Each number is 200 + 20 x the weight over its row's rms, rounded and kept within 0 to 999. Layers, rows and columns count from 0. The size before them is the row's rms in percent of the matrix's.

# layer 9 MLP up, 2048x512, rms 0.0471, rows 1203-1257, columns 384-447
103,187,203,220,236,184,220,230,203,249,176,196,230,185,207,206,196,232,202,197,209,175,219,236,195,211,206,191,230,191,198,173,157,232,202,165,200,171,171,203,180,224,212,206,221,182,168,196,202,205,175,218,194,204,182,199,215,184,157,169,214,190,195,215,213
103,228,238,212,185,160,233,204,211,217,208,199,200,204,201,201,215,225,181,218,174,203,168,216,218,237,195,202,213,189,194,200,167,197,188,234,208,139,203,196,195,188,233,189,218,157,187,213,177,239,164,205,181,185,184,176,176,177,211,191,220,228,199,247,193
102,165,201,197,191,197,195,199,188,217,217,206,213,188,194,196,212,196,181,183,232,242,196,199,210,222,206,201,195,186,197,206,206,190,163,182,214,202,221,189,194,195,190,180,229,189,218,185,173,188,182,212,202,195,196,207,211,204,207,166,202,221,176,230,238
095,226,204,231,216,204,162,201,201,207,151,204,200,162,190,200,159,170,189,208,210,221,189,193,220,171,193,209,203,189,190,245,182,167,248,201,206,219,166,162,230,193,180,212,214,214,179,243,214,157,221,236,232,200,181,217,195,179,192,197,178,189,208,183,247
104,220,222,193,203,230,205,205,228,230,211,181,234,192,195,183,207,206,194,199,207,255,217,176,170,224,179,194,236,177,160,175,203,169,157,190,246,227,168,215,193,184,224,222,183,183,200,195,208,189,189,177,215,218,200,181,186,191,226,177,203,202,193,208,205
110,206,173,171,197,179,222,205,202,195,176,196,232,170,205,189,183,195,225,217,176,212,175,188,178,199,235,212,204,185,169,235,188,177,191,198,199,207,210,207,183,224,221,214,200,186,206,188,211,242,181,190,237,193,221,216,189,204,205,204,192,170,226,180,203
102,225,207,213,221,191,187,220,214,204,210,223,180,213,205,223,233,203,198,216,182,217,203,190,160,198,205,161,193,173,219,225,187,185,188,202,218,188,248,215,174,231,226,186,184,181,166,225,178,182,199,222,213,168,209,207,210,204,183,202,180,193,188,199,184
100,158,186,184,197,221,204,193,201,230,211,215,205,194,223,211,233,155,213,217,223,185,170,208,219,192,190,245,175,212,205,218,190,227,209,188,221,195,234,193,181,196,179,189,215,210,214,184,205,200,224,188,228,211,197,212,197,158,150,180,202,183,218,231,234
101,188,186,195,248,202,196,203,231,197,202,245,195,190,187,227,161,214,189,209,209,194,208,192,176,187,195,189,195,184,187,201,200,195,189,221,190,161,180,205,211,191,200,218,228,179,186,193,185,167,202,182,205,201,234,210,217,196,216,176,182,194,228,172,213
106,191,219,194,199,203,184,195,210,207,192,221,237,186,167,209,195,185,201,229,160,231,211,191,183,213,198,235,233,204,212,236,204,179,178,175,225,230,182,201,246,187,227,198,165,210,181,212,227,204,187,200,144,219,223,211,203,225,161,210,174,152,180,196,235
101,166,200,195,214,219,213,220,189,210,210,215,214,206,189,181,166,231,202,167,203,179,191,170,194,214,232,188,203,168,196,201,197,221,199,208,183,207,204,175,187,189,215,206,193,179,211,211,232,230,167,189,223,196,196,198,206,176,181,174,220,169,195,244,190
098,198,219,197,184,210,174,168,190,237,210,196,188,184,185,240,185,193,227,200,201,212,157,201,173,207,221,179,160,217,234,182,227,210,200,182,226,216,211,191,170,176,226,217,191,227,218,194,220,183,228,200,194,196,227,216,244,204,217,158,200,215,189,204,168
091,205,164,213,183,179,214,260,195,225,214,193,176,181,233,196,198,183,236,160,207,176,215,222,172,222,195,217,185,201,196,189,188,132,215,160,239,222,214,194,243,188,192,213,175,197,205,230,197,188,190,222,194,214,229,197,207,205,164,210,186,220,206,177,211
103,172,199,214,221,230,212,182,208,224,195,206,185,160,173,222,161,143,163,166,239,191,184,154,197,206,233,195,210,189,168,221,207,199,214,220,223,189,215,197,154,202,184,183,222,188,189,186,206,222,231,207,242,187,199,182,223,174,194,199,168,225,235,191,179
099,201,195,172,184,212,197,202,174,218,175,219,170,228,177,185,184,190,193,212,189,186,162,230,205,204,236,199,190,224,217,204,190,226,228,197,215,210,178,230,172,189,221,181,183,171,222,210,193,204,194,196,178,206,238,185,254,188,192,146,199,237,202,218,200
103,193,197,211,225,208,187,220,190,204,204,194,207,230,203,212,203,220,195,208,178,173,217,157,194,205,237,210,227,202,203,211,200,220,164,191,218,229,218,212,199,185,202,173,219,215,212,188,202,173,213,212,180,195,210,195,199,176,225,188,211,183,193,215,198
090,192,181,229,195,247,185,164,169,209,212,225,183,216,174,184,162,220,207,176,214,182,194,180,181,212,207,179,209,162,197,217,239,218,198,173,253,192,169,173,204,176,193,161,198,215,202,174,244,208,215,171,222,230,216,200,249,184,164,195,192,207,205,229,210
091,191,156,173,179,184,225,227,203,212,159,190,218,186,178,178,233,200,160,193,211,209,183,214,213,242,197,216,222,198,167,204,203,226,205,200,204,211,227,202,190,223,228,185,223,209,228,219,194,189,219,227,217,215,186,217,198,160,176,194,208,226,162,240,209
098,192,240,218,209,187,206,183,220,193,234,180,203,205,169,173,210,233,168,192,246,211,162,233,204,249,207,205,201,205,166,211,203,207,213,209,202,195,189,217,194,183,208,216,207,226,218,219,219,226,193,211,144,198,170,174,219,171,176,207,215,222,221,237,182
107,182,229,214,202,197,212,211,173,219,186,245,224,216,214,221,205,191,177,173,167,193,191,203,192,222,201,197,183,169,222,204,220,206,179,211,232,187,181,168,206,197,221,176,196,184,232,215,214,184,210,153,183,196,190,201,241,208,207,194,224,183,208,148,192
106,219,181,213,249,184,220,218,216,238,212,193,204,193,222,216,193,197,216,189,219,180,231,227,186,215,208,166,186,162,213,193,222,148,203,193,209,216,182,189,188,189,190,204,208,206,179,226,190,231,214,159,232,231,210,172,183,215,202,224,185,187,235,228,210
098,232,197,212,217,190,214,182,176,199,195,251,219,191,182,177,236,200,213,169,200,230,180,191,170,204,189,177,214,155,197,229,199,197,222,173,236,205,231,218,198,192,252,184,183,217,201,233,189,203,159,215,232,187,231,194,185,228,173,154,184,216,221,206,190
107,180,175,198,195,202,173,191,229,206,227,217,217,186,173,208,164,202,231,161,219,205,201,212,174,208,189,187,209,198,194,240,203,183,235,168,242,188,209,172,166,199,203,193,188,193,177,221,205,235,212,188,193,212,219,222,211,179,187,196,219,194,214,205,205
099,214,199,194,237,204,209,166,191,210,167,203,213,192,182,197,202,195,170,195,158,180,184,201,189,233,193,194,200,205,229,200,211,215,182,202,240,212,214,208,188,185,171,209,197,201,178,167,193,217,199,210,201,204,206,203,179,188,191,195,172,205,219,218,202
119,224,181,175,211,211,170,200,185,195,197,224,222,181,153,180,205,235,211,214,216,250,160,202,183,206,237,185,191,222,154,187,193,200,206,185,211,183,197,177,170,194,209,198,197,154,188,206,196,225,221,200,188,200,220,199,208,204,209,180,198,180,183,189,188
103,215,214,232,209,191,210,220,205,206,207,242,217,180,192,213,194,197,215,169,235,172,162,147,186,194,194,207,213,203,211,181,191,212,213,204,209,212,153,209,197,203,196,191,241,202,207,189,168,214,195,178,194,238,224,170,244,195,211,181,204,220,230,172,189
096,204,176,235,198,226,207,205,171,185,190,246,219,213,203,199,207,198,191,207,222,235,197,213,215,197,190,218,245,213,168,172,195,207,208,181,217,227,192,197,199,195,234,216,220,167,192,208,213,218,216,171,205,190,204,211,192,203,217,182,199,173,209,216,173
099,227,194,189,189,195,195,174,183,226,206,192,188,221,195,225,216,224,167,208,179,210,159,220,196,247,207,177,177,199,207,226,191,207,178,177,200,220,165,191,231,174,209,210,171,159,213,185,179,224,190,204,207,159,208,177,192,247,162,210,203,248,199,204,227
098,201,206,203,231,190,222,185,187,210,223,152,211,188,159,183,181,212,207,176,145,210,196,219,216,214,180,231,203,200,182,176,188,209,192,163,214,170,182,207,186,189,209,217,200,211,179,197,233,219,187,188,223,210,207,200,229,164,160,211,204,188,215,208,189
092,226,196,222,227,197,205,217,172,225,212,175,174,209,226,180,212,178,217,194,201,212,215,171,215,197,178,235,207,210,195,218,193,163,207,181,211,158,215,211,186,176,239,184,248,205,196,168,173,226,162,187,221,249,196,190,220,160,167,199,189,241,202,201,180
088,180,174,204,193,204,205,194,176,248,189,197,204,180,170,184,160,210,201,194,186,210,234,220,183,158,186,214,218,197,207,234,239,224,171,124,205,196,217,212,183,225,218,179,189,167,225,205,210,181,192,199,184,190,223,204,197,199,187,166,191,183,199,191,164
102,188,219,206,186,202,186,190,197,207,211,217,207,165,200,213,170,175,236,202,195,189,209,226,161,184,211,203,212,185,168,205,206,198,220,184,212,165,209,199,180,212,223,188,199,222,200,223,203,192,201,183,191,195,225,193,236,189,184,166,212,218,217,178,238
107,198,163,202,204,216,193,195,178,227,206,216,201,192,175,214,228,240,201,205,193,186,203,228,192,187,191,207,173,184,156,182,178,260,194,192,208,198,207,170,187,198,218,223,207,193,200,201,214,221,189,212,234,205,211,217,205,200,173,203,175,181,182,180,226
098,233,176,214,192,179,255,217,194,206,216,201,222,200,200,209,205,210,218,190,222,204,198,212,207,195,207,208,223,195,179,227,204,202,198,202,224,174,204,231,230,214,210,193,228,190,242,210,161,210,166,185,194,221,222,190,210,209,182,159,190,170,168,173,235
097,205,193,198,227,189,196,200,219,212,201,186,175,210,212,208,214,246,169,173,230,193,206,187,189,220,186,224,197,216,216,214,189,181,171,184,196,213,235,160,175,212,209,223,198,228,210,213,206,186,206,206,204,196,198,193,179,221,182,158,195,195,201,167,222
100,198,206,222,209,212,214,172,211,232,194,206,232,177,191,180,190,178,165,174,201,217,166,204,163,175,242,194,246,188,187,205,186,181,204,197,193,187,223,178,221,204,221,191,218,180,186,193,169,232,196,179,225,178,185,222,183,202,196,151,189,180,185,172,236
106,170,221,213,209,175,166,159,184,164,158,248,207,208,201,193,219,177,211,216,198,208,198,189,237,209,209,185,208,174,182,209,179,207,205,212,178,217,217,174,201,217,207,203,201,182,201,214,223,205,229,165,191,181,195,193,175,190,166,178,197,225,215,219,201
102,204,163,216,200,183,200,153,144,210,226,177,209,185,186,203,192,187,168,170,181,249,202,248,227,197,218,191,204,215,229,210,149,202,184,211,176,192,172,181,210,202,174,177,189,196,195,199,215,210,236,173,203,170,213,175,186,184,168,193,209,206,232,187,189
100,185,198,195,181,223,212,212,207,199,159,218,212,184,197,199,212,194,184,199,211,186,178,217,175,244,182,198,173,164,196,202,229,223,216,219,243,197,191,242,185,218,180,169,197,199,200,220,236,207,231,146,259,186,200,184,227,197,176,202,186,176,200,235,206
100,212,176,172,177,200,182,204,191,226,215,191,241,200,212,227,220,200,190,165,212,176,212,178,191,242,205,180,191,168,181,241,200,220,181,221,250,190,216,222,211,233,207,198,184,207,220,232,217,208,206,203,212,209,257,201,205,169,206,187,171,185,191,201,181
098,184,207,198,207,164,229,203,181,223,201,211,176,208,208,239,198,185,166,201,222,186,191,213,207,193,167,216,181,207,238,212,198,212,206,180,183,223,218,194,178,178,193,181,209,177,205,197,170,196,219,196,221,189,194,182,179,198,177,150,206,225,197,224,190
095,181,224,189,193,207,205,198,187,178,195,206,251,173,222,213,164,187,209,165,166,216,223,170,189,203,206,209,225,192,173,215,210,234,192,196,222,230,193,185,180,217,193,198,200,200,177,200,210,221,181,170,190,240,245,203,212,203,215,165,197,195,221,191,198
085,178,220,214,193,183,195,216,187,189,157,174,197,194,191,204,205,174,147,219,232,206,241,183,210,175,216,194,172,191,222,194,200,182,182,193,220,233,203,194,185,209,246,175,210,165,221,201,174,210,174,203,198,203,187,207,188,186,194,196,165,183,198,222,184
098,241,165,198,209,172,175,205,185,217,185,234,168,160,198,206,196,186,213,192,231,211,190,216,211,156,189,193,180,187,192,175,225,214,245,185,184,215,219,191,214,161,218,222,214,197,189,228,179,201,197,187,209,211,185,176,240,205,156,177,194,200,208,234,206
101,183,215,218,197,175,218,216,182,193,221,210,209,195,194,218,244,215,191,189,246,184,188,189,226,218,203,199,212,184,199,222,205,194,206,205,241,193,174,210,201,224,204,223,188,208,206,205,178,195,160,196,174,203,210,208,212,196,205,188,203,206,193,199,187
103,216,231,181,235,190,184,179,196,203,165,191,189,181,190,199,150,205,187,191,193,235,189,192,202,193,189,226,197,192,177,204,169,211,228,204,232,223,199,204,169,184,210,201,210,215,173,188,171,187,196,199,198,226,210,218,193,161,210,170,193,203,201,188,209
102,162,224,227,195,199,186,229,183,212,221,203,227,166,196,199,217,210,196,154,183,184,208,209,154,231,174,192,180,181,195,176,210,195,186,192,223,173,231,193,219,195,180,171,188,216,213,178,229,204,199,211,224,236,195,211,240,244,156,181,192,177,208,211,217
102,209,208,243,237,198,161,213,188,214,241,196,242,194,233,201,179,217,185,201,167,225,193,199,199,240,210,194,208,191,193,222,190,203,226,201,216,193,243,215,229,214,214,175,198,194,167,219,203,183,221,160,195,225,211,187,215,211,221,231,205,208,193,175,211
103,197,216,195,208,174,221,197,164,153,227,247,171,200,152,246,184,188,191,204,206,193,228,218,171,190,220,212,213,195,202,213,207,175,217,184,211,188,211,228,229,208,195,195,209,193,181,183,223,218,208,219,230,171,197,201,202,185,185,167,209,213,207,224,221
098,178,232,235,181,186,204,212,201,193,206,205,208,212,215,222,216,210,190,207,200,215,203,208,207,218,216,217,190,168,179,210,178,197,199,184,231,207,212,210,178,195,251,195,213,215,200,189,212,162,179,217,195,190,199,211,160,166,203,202,213,214,188,186,215
106,175,194,212,186,154,184,171,219,223,186,195,182,217,185,205,208,199,183,173,192,204,203,196,223,222,215,199,204,222,132,215,202,217,235,208,189,236,219,170,209,174,200,193,234,170,214,217,192,220,218,207,191,209,210,185,187,198,212,216,173,195,220,199,206
102,221,203,195,219,164,183,204,204,189,191,208,195,184,177,180,212,181,202,179,208,223,205,182,222,223,180,176,200,206,200,185,210,193,220,229,168,194,200,210,156,178,188,174,212,186,200,225,197,236,235,193,210,236,194,174,199,206,212,207,193,218,209,206,180
104,192,187,201,215,230,215,174,190,187,231,183,231,186,186,197,161,196,171,154,177,197,236,186,234,208,219,186,185,178,198,229,196,187,184,208,176,229,204,205,208,218,213,190,180,216,212,221,193,205,199,184,175,171,225,233,222,196,188,181,164,162,204,225,171
088,228,207,167,201,175,220,185,219,197,214,198,210,209,186,179,194,221,161,190,189,175,180,199,187,201,187,221,235,158,192,216,182,210,188,164,192,227,193,193,209,216,207,226,241,238,213,214,188,215,209,224,213,234,216,234,211,196,175,223,203,194,178,193,262
097,189,197,207,202,210,179,178,197,223,194,208,222,209,196,191,195,197,198,223,196,200,196,184,154,169,214,205,184,192,163,180,197,211,216,199,222,157,201,221,167,192,228,178,186,178,216,227,203,214,177,223,196,206,198,194,182,199,182,159,213,198,191,169,181
# layer 9 MLP down (transposed), 2048x512, rms 0.0356, rows 1203-1256, columns 384-447
109,197,163,190,196,188,152,218,207,181,209,225,214,192,182,198,215,173,199,188,153,233,183,210,221,221,202,169,244,177,201,199,180,198,194,225,208,248,173,196,187,190,162,202,236,155,251,218,173,234,187,180,189,178,187,197,185,212,214,162,215,196,160,232,184
103,218,188,226,172,210,210,195,210,178,225,231,196,203,190,187,185,190,227,226,200,221,161,195,184,209,218,180,226,215,182,212,212,212,206,196,198,247,165,184,255,159,160,201,191,217,172,222,228,201,213,176,192,215,216,208,226,204,195,185,206,217,220,215,204
108,208,179,236,218,201,200,180,180,204,176,178,220,193,176,201,231,194,187,220,176,216,207,170,188,227,146,192,180,180,172,213,190,201,221,244,192,223,183,170,227,222,192,226,226,151,191,213,208,213,171,207,208,218,195,211,207,214,219,212,203,148,210,196,205
101,194,227,189,237,208,210,181,196,218,172,191,221,212,179,204,214,242,192,179,215,169,198,211,152,199,234,202,154,223,226,199,227,254,178,190,222,203,231,237,189,182,175,200,199,180,214,219,218,210,232,197,172,191,235,208,185,208,209,221,231,206,194,218,169
105,203,183,191,171,194,199,233,182,214,204,226,180,247,192,218,190,215,206,174,228,183,205,163,209,212,206,186,193,204,239,211,203,229,231,195,180,206,203,207,197,221,239,216,202,235,197,178,210,181,179,223,181,214,192,187,211,207,211,189,212,230,225,199,204
091,210,187,188,51,194,194,211,202,204,217,217,178,185,197,207,189,190,203,202,189,219,182,205,199,203,221,206,201,218,192,189,186,186,214,204,181,181,177,197,214,194,222,196,210,209,212,189,201,191,207,185,199,198,206,187,196,216,186,190,215,187,195,205,214
103,191,201,178,192,205,171,167,222,144,191,223,215,205,166,217,213,173,166,211,221,193,221,243,197,191,186,193,202,197,178,173,213,178,223,204,218,225,178,168,208,187,172,204,209,194,164,214,221,187,211,201,178,182,183,201,192,170,179,211,202,192,212,182,198
099,213,191,206,173,228,197,197,199,164,194,194,186,161,207,190,195,215,221,218,175,209,195,206,210,174,186,197,215,209,218,238,180,200,205,216,179,200,206,206,216,198,191,201,141,187,179,193,211,220,200,207,190,186,202,169,227,233,228,192,193,203,184,195,222
106,190,191,198,259,209,198,188,208,202,201,193,201,199,200,197,199,157,197,200,226,217,208,203,170,265,201,215,195,182,209,208,197,228,188,183,189,196,208,166,195,206,190,195,172,187,199,227,207,185,190,228,182,231,182,210,215,183,215,196,183,203,205,229,223
100,221,176,231,155,231,208,188,195,194,209,173,225,184,206,212,225,208,197,172,222,176,233,218,206,223,185,188,214,208,168,188,200,209,197,198,184,180,194,166,185,195,181,194,189,209,185,149,203,186,197,188,216,172,205,196,188,252,206,207,188,240,214,198,176
111,229,197,205,218,206,172,207,207,184,207,182,176,179,200,201,198,169,191,189,164,221,197,179,257,172,212,178,189,145,197,211,186,171,184,201,220,205,204,181,187,159,210,199,208,169,244,185,212,238,219,224,238,199,206,169,211,184,209,184,237,252,158,216,202
098,184,196,211,193,203,220,182,190,189,184,180,224,189,212,185,214,215,213,197,203,222,192,203,177,180,206,232,232,224,195,256,196,201,191,203,163,192,177,180,228,197,195,181,230,200,208,226,231,190,186,218,163,196,213,217,199,219,190,180,207,204,203,183,212
094,193,222,206,234,233,197,240,208,205,172,158,229,215,215,207,213,198,182,230,186,194,184,164,179,188,214,165,180,193,170,179,211,205,198,213,203,182,180,220,216,233,208,208,193,223,212,183,220,205,210,165,219,188,186,216,234,181,211,226,190,173,209,202,207
095,194,184,190,192,207,189,243,182,204,164,202,192,178,238,201,160,226,200,239,198,195,166,193,142,183,220,247,219,209,247,210,175,222,211,239,192,210,190,228,193,192,209,194,220,180,150,189,194,160,206,176,201,188,232,211,164,231,216,209,224,180,187,232,190
097,175,202,226,168,207,219,206,198,184,217,210,241,193,183,215,229,191,206,200,173,154,219,207,198,243,167,204,215,201,195,231,193,195,183,207,177,184,183,216,161,213,229,216,194,183,193,185,210,213,203,200,216,193,229,227,205,195,209,200,197,206,206,184,216
103,243,223,209,243,223,176,185,146,204,215,236,238,204,238,199,181,208,219,168,248,229,188,205,200,160,184,195,209,198,225,204,206,200,224,215,188,171,189,188,161,199,175,194,207,186,202,204,187,223,232,214,227,189,180,195,209,203,213,225,191,217,202,191,223
091,196,231,210,161,173,198,207,202,194,191,206,208,161,207,196,193,201,194,224,160,202,224,223,218,194,180,221,210,231,171,242,180,198,219,214,179,207,219,163,229,242,213,231,235,204,204,211,181,192,194,227,199,204,189,194,172,228,191,160,217,176,162,175,204
095,210,189,186,240,220,218,198,188,200,223,220,206,214,201,236,180,197,199,177,207,197,192,203,170,205,179,197,184,194,208,197,199,172,192,186,207,180,178,224,198,174,194,229,198,209,192,202,209,184,194,181,178,216,214,219,187,206,228,193,204,197,213,176,249
101,232,192,179,219,196,214,207,208,184,205,203,171,218,205,236,222,208,215,218,202,192,210,164,174,181,212,183,190,149,203,180,209,207,194,220,234,204,224,219,183,189,223,186,220,206,185,197,185,211,200,175,147,190,232,204,183,170,202,216,177,214,185,199,205
104,190,187,186,246,223,221,234,211,221,186,233,203,205,218,225,186,216,226,225,208,203,170,198,208,176,228,214,201,216,198,165,189,230,184,212,189,261,220,219,166,236,176,199,187,216,194,213,210,184,191,177,199,211,163,204,195,154,209,219,169,200,172,191,155
105,206,189,219,187,224,172,184,217,169,165,211,200,225,185,188,217,191,223,204,155,174,224,171,179,194,196,199,205,213,165,216,196,186,222,194,185,192,213,181,206,192,208,193,196,182,266,214,205,201,178,218,185,187,197,192,169,170,248,176,186,179,197,247,207
105,225,174,194,177,222,185,205,219,187,172,162,236,189,197,230,175,222,203,223,203,192,193,195,191,179,196,195,225,156,199,226,190,196,170,183,169,213,224,202,216,197,172,210,195,190,230,176,220,221,145,200,243,180,212,197,207,199,188,211,211,193,212,210,232
086,203,205,206,64,204,199,205,203,212,204,210,197,192,190,209,198,202,205,196,203,207,205,219,194,207,207,202,192,205,186,203,196,189,186,221,185,197,205,204,191,190,200,206,160,187,205,219,202,217,223,201,191,206,177,193,183,201,197,202,182,178,215,221,218
097,181,208,182,186,205,182,201,177,199,204,179,188,233,208,210,222,190,176,214,199,239,221,201,160,236,202,234,191,237,217,173,184,210,196,181,199,209,182,191,188,184,235,221,249,207,208,202,175,188,157,189,200,169,244,193,208,192,191,206,168,212,210,177,222
097,201,200,199,82,196,212,186,178,219,209,204,221,194,185,163,199,212,218,190,204,225,176,195,174,216,222,197,214,200,216,193,178,218,201,192,212,175,191,180,200,178,205,184,209,167,175,179,198,190,220,206,190,203,205,187,210,205,200,189,183,173,195,202,228
103,191,216,224,218,224,231,193,217,200,192,193,206,197,208,201,160,189,200,183,206,197,198,167,202,172,190,203,197,181,199,192,213,181,219,200,204,225,197,183,223,200,170,227,193,187,188,167,234,197,223,203,222,223,185,181,206,203,232,158,177,203,170,190,221
097,219,190,190,225,226,192,203,207,182,192,225,197,177,207,220,194,202,188,212,192,181,210,217,135,209,214,205,211,191,171,206,224,178,215,204,210,182,230,171,198,197,200,182,209,231,209,199,180,160,165,205,168,194,179,189,206,200,186,210,203,219,194,201,185
103,183,196,193,157,171,212,226,209,207,206,225,191,215,211,187,199,210,205,173,219,226,220,194,209,211,196,222,189,187,232,166,204,209,206,200,193,193,197,201,180,211,209,199,214,179,211,199,198,185,182,190,210,212,201,193,206,186,212,199,187,160,179,188,178
106,179,220,209,172,197,177,178,175,208,223,215,239,203,210,212,225,177,192,184,228,210,192,213,197,170,179,166,204,193,188,216,231,178,217,197,248,195,175,195,197,157,187,197,200,187,169,193,186,233,231,189,201,246,173,163,207,187,205,180,202,201,167,207,149
087,202,228,177,199,215,193,178,196,188,172,204,203,178,198,189,163,254,221,218,181,203,190,187,197,183,206,197,198,235,202,164,216,190,212,207,219,219,183,241,185,242,223,150,183,180,223,235,209,193,151,177,159,203,178,220,183,215,219,220,239,192,256,159,180
086,217,227,223,167,168,187,222,179,180,205,176,208,209,224,192,219,180,215,213,191,207,220,202,205,207,176,150,194,210,206,205,156,183,214,222,168,187,184,202,217,177,207,238,218,205,224,227,224,211,203,178,236,214,191,190,203,213,220,236,191,200,173,217,208
106,190,221,204,186,228,182,198,184,213,206,203,190,203,244,183,206,213,229,190,206,216,178,178,193,234,178,203,200,217,208,171,198,238,194,186,232,197,193,188,169,211,209,187,209,216,215,210,221,217,227,191,174,191,169,214,206,196,210,200,182,224,228,176,218
103,188,215,199,102,186,205,182,195,228,196,185,180,197,176,203,197,203,196,219,193,189,189,213,184,189,197,214,222,187,238,213,170,211,182,202,204,198,219,197,176,247,218,184,189,198,196,207,175,188,199,190,212,216,191,211,210,204,200,190,182,163,213,183,195
094,218,193,224,203,196,179,190,193,215,195,172,196,201,233,207,208,209,199,174,216,187,234,186,181,173,176,193,139,210,221,158,199,183,204,170,200,201,160,214,180,207,219,195,164,221,223,170,221,199,205,203,193,203,173,209,199,197,178,222,185,197,208,163,190
094,207,176,224,220,180,179,191,177,175,186,203,212,179,169,196,208,202,242,198,161,233,234,207,245,173,169,185,195,200,193,208,199,193,223,208,188,195,185,188,191,204,224,236,186,219,228,231,200,191,175,173,203,212,197,212,208,192,189,174,225,209,226,213,169
090,184,209,157,87,174,223,211,221,230,201,205,206,201,198,194,190,199,217,175,229,223,201,226,190,211,174,186,200,217,252,202,182,195,220,218,177,221,204,224,191,192,192,186,194,199,229,179,204,196,206,231,200,215,193,205,228,185,189,187,187,230,206,213,207
102,245,178,194,227,199,152,226,176,202,208,207,149,210,196,225,200,196,176,174,144,183,166,242,193,185,183,196,180,207,218,189,191,197,189,231,191,157,168,208,222,215,237,183,214,211,195,204,207,232,187,188,217,162,239,211,165,183,201,215,199,201,185,151,212
101,176,182,202,227,214,196,215,205,213,164,215,190,152,198,185,198,183,217,204,205,184,228,222,189,159,211,229,186,178,189,219,185,199,190,188,181,193,242,217,185,202,190,188,256,221,222,205,199,191,219,193,200,212,196,179,222,189,208,152,170,200,178,197,207
100,199,210,208,220,198,202,173,220,191,215,246,181,187,207,185,168,195,232,195,162,218,235,201,195,207,161,210,202,205,219,222,205,201,203,188,176,188,164,186,202,172,195,201,214,253,186,240,217,211,175,254,197,205,174,216,194,172,193,165,181,172,216,157,186
099,202,178,161,216,214,213,186,207,212,193,193,154,231,228,170,205,205,202,232,178,226,151,220,213,191,196,187,193,201,212,192,204,217,204,176,195,164,166,189,184,181,246,185,190,195,164,215,218,218,196,198,212,195,178,212,239,200,184,206,220,169,234,210,192
099,239,163,185,188,196,165,208,175,201,202,209,212,198,200,190,165,198,216,234,188,195,230,189,199,217,197,208,190,212,210,192,189,213,164,226,218,195,201,179,209,222,210,205,198,170,146,203,237,214,214,207,175,220,192,211,202,181,196,222,179,175,203,172,230
097,236,255,183,115,185,192,173,213,191,205,222,195,202,199,240,187,220,168,200,227,189,217,222,231,178,212,234,194,204,212,212,172,196,182,255,220,198,191,191,206,213,223,173,177,216,205,198,169,209,217,233,184,211,205,220,178,230,202,208,197,202,185,224,175
081,224,197,207,219,197,233,207,198,152,228,212,197,179,232,181,183,222,254,197,184,198,183,190,204,220,199,187,210,221,195,212,179,179,199,201,200,187,207,222,204,203,170,218,182,180,180,174,224,201,204,214,155,207,186,201,186,201,185,213,232,213,174,206,208
098,237,222,180,190,161,201,214,218,225,184,194,182,184,168,169,193,224,187,171,145,180,200,200,190,194,188,226,211,187,181,209,237,197,145,178,210,229,208,191,209,223,228,172,206,191,198,203,162,204,198,246,200,198,198,200,190,163,235,223,214,197,203,217,215
105,205,190,173,187,184,224,206,211,236,231,247,227,233,166,242,196,174,214,181,152,199,196,177,168,169,207,202,195,206,209,189,198,213,188,222,180,202,228,167,211,179,221,217,225,197,202,203,223,175,207,224,195,205,230,188,190,189,219,238,190,223,212,206,190
096,226,202,237,182,236,174,162,190,216,196,217,187,164,196,225,163,188,202,176,168,217,219,194,179,199,202,243,185,209,216,221,184,226,186,219,213,192,206,219,197,205,197,184,172,193,178,188,213,191,179,195,197,188,212,161,205,235,203,230,222,206,221,204,196
103,215,193,201,197,193,212,195,221,183,205,194,176,200,186,226,214,241,193,228,197,230,195,219,244,191,189,199,232,217,187,232,167,190,180,194,192,222,184,172,208,238,184,215,146,211,228,207,194,217,199,231,180,180,213,218,169,211,221,191,165,225,208,214,189
099,202,189,203,215,183,179,187,217,181,224,204,197,205,219,180,187,219,219,214,180,201,214,203,190,216,174,231,217,218,163,228,198,213,164,207,180,202,213,197,208,181,181,170,202,235,192,188,160,223,205,205,181,202,208,180,199,193,186,200,204,216,205,217,200
109,186,136,217,247,227,230,180,199,199,163,204,194,214,178,191,224,210,198,201,166,205,240,195,195,184,173,211,234,194,191,175,201,151,224,209,175,185,205,230,185,169,194,200,221,173,184,206,195,187,186,201,190,200,203,213,217,187,213,196,194,179,219,198,220
102,166,200,193,242,165,204,183,209,188,202,197,228,212,214,192,207,173,200,163,178,150,224,197,200,222,207,187,236,181,196,185,216,224,221,221,199,211,216,178,177,238,213,206,175,183,218,209,192,200,176,190,202,204,198,197,208,224,215,187,199,199,218,175,206
100,177,203,189,154,210,188,205,203,212,204,156,210,195,182,208,180,207,171,177,224,162,185,192,261,193,196,215,213,199,189,201,214,197,229,206,199,233,209,213,191,198,187,248,202,222,208,198,215,192,232,166,192,207,221,208,202,168,221,228,207,226,196,203,179
100,190,218,222,144,176,186,221,193,183,201,206,219,247,213,226,222,216,165,225,183,180,205,200,208,196,194,218,220,225,230,180,215,162,162,199,215,217,199,183,226,209,210,213,197,178,170,208,227,179,198,173,221,190,188,207,199,214,237,187,228,210,167,182,185
110,220,200,212,223,196,181,218,168,173,199,163,210,199,227,200,171,216,182,208,219,174,210,196,216,208,213,199,222,195,220,241,178,174,218,185,212,201,217,200,210,193,199,205,200,212,192,202,202,203,216,189,199,205,208,206,188,224,207,169,228,197,177,225,209
090,149,219,205,177,171,196,201,227,221,206,197,200,185,212,197,233,195,217,239,214,172,203,214,186,182,198,174,211,210,205,173,200,193,223,224,195,178,204,166,193,190,213,187,213,178,188,216,179,192,162,202,193,218,192,152,226,199,195,187,203,174,191,212,189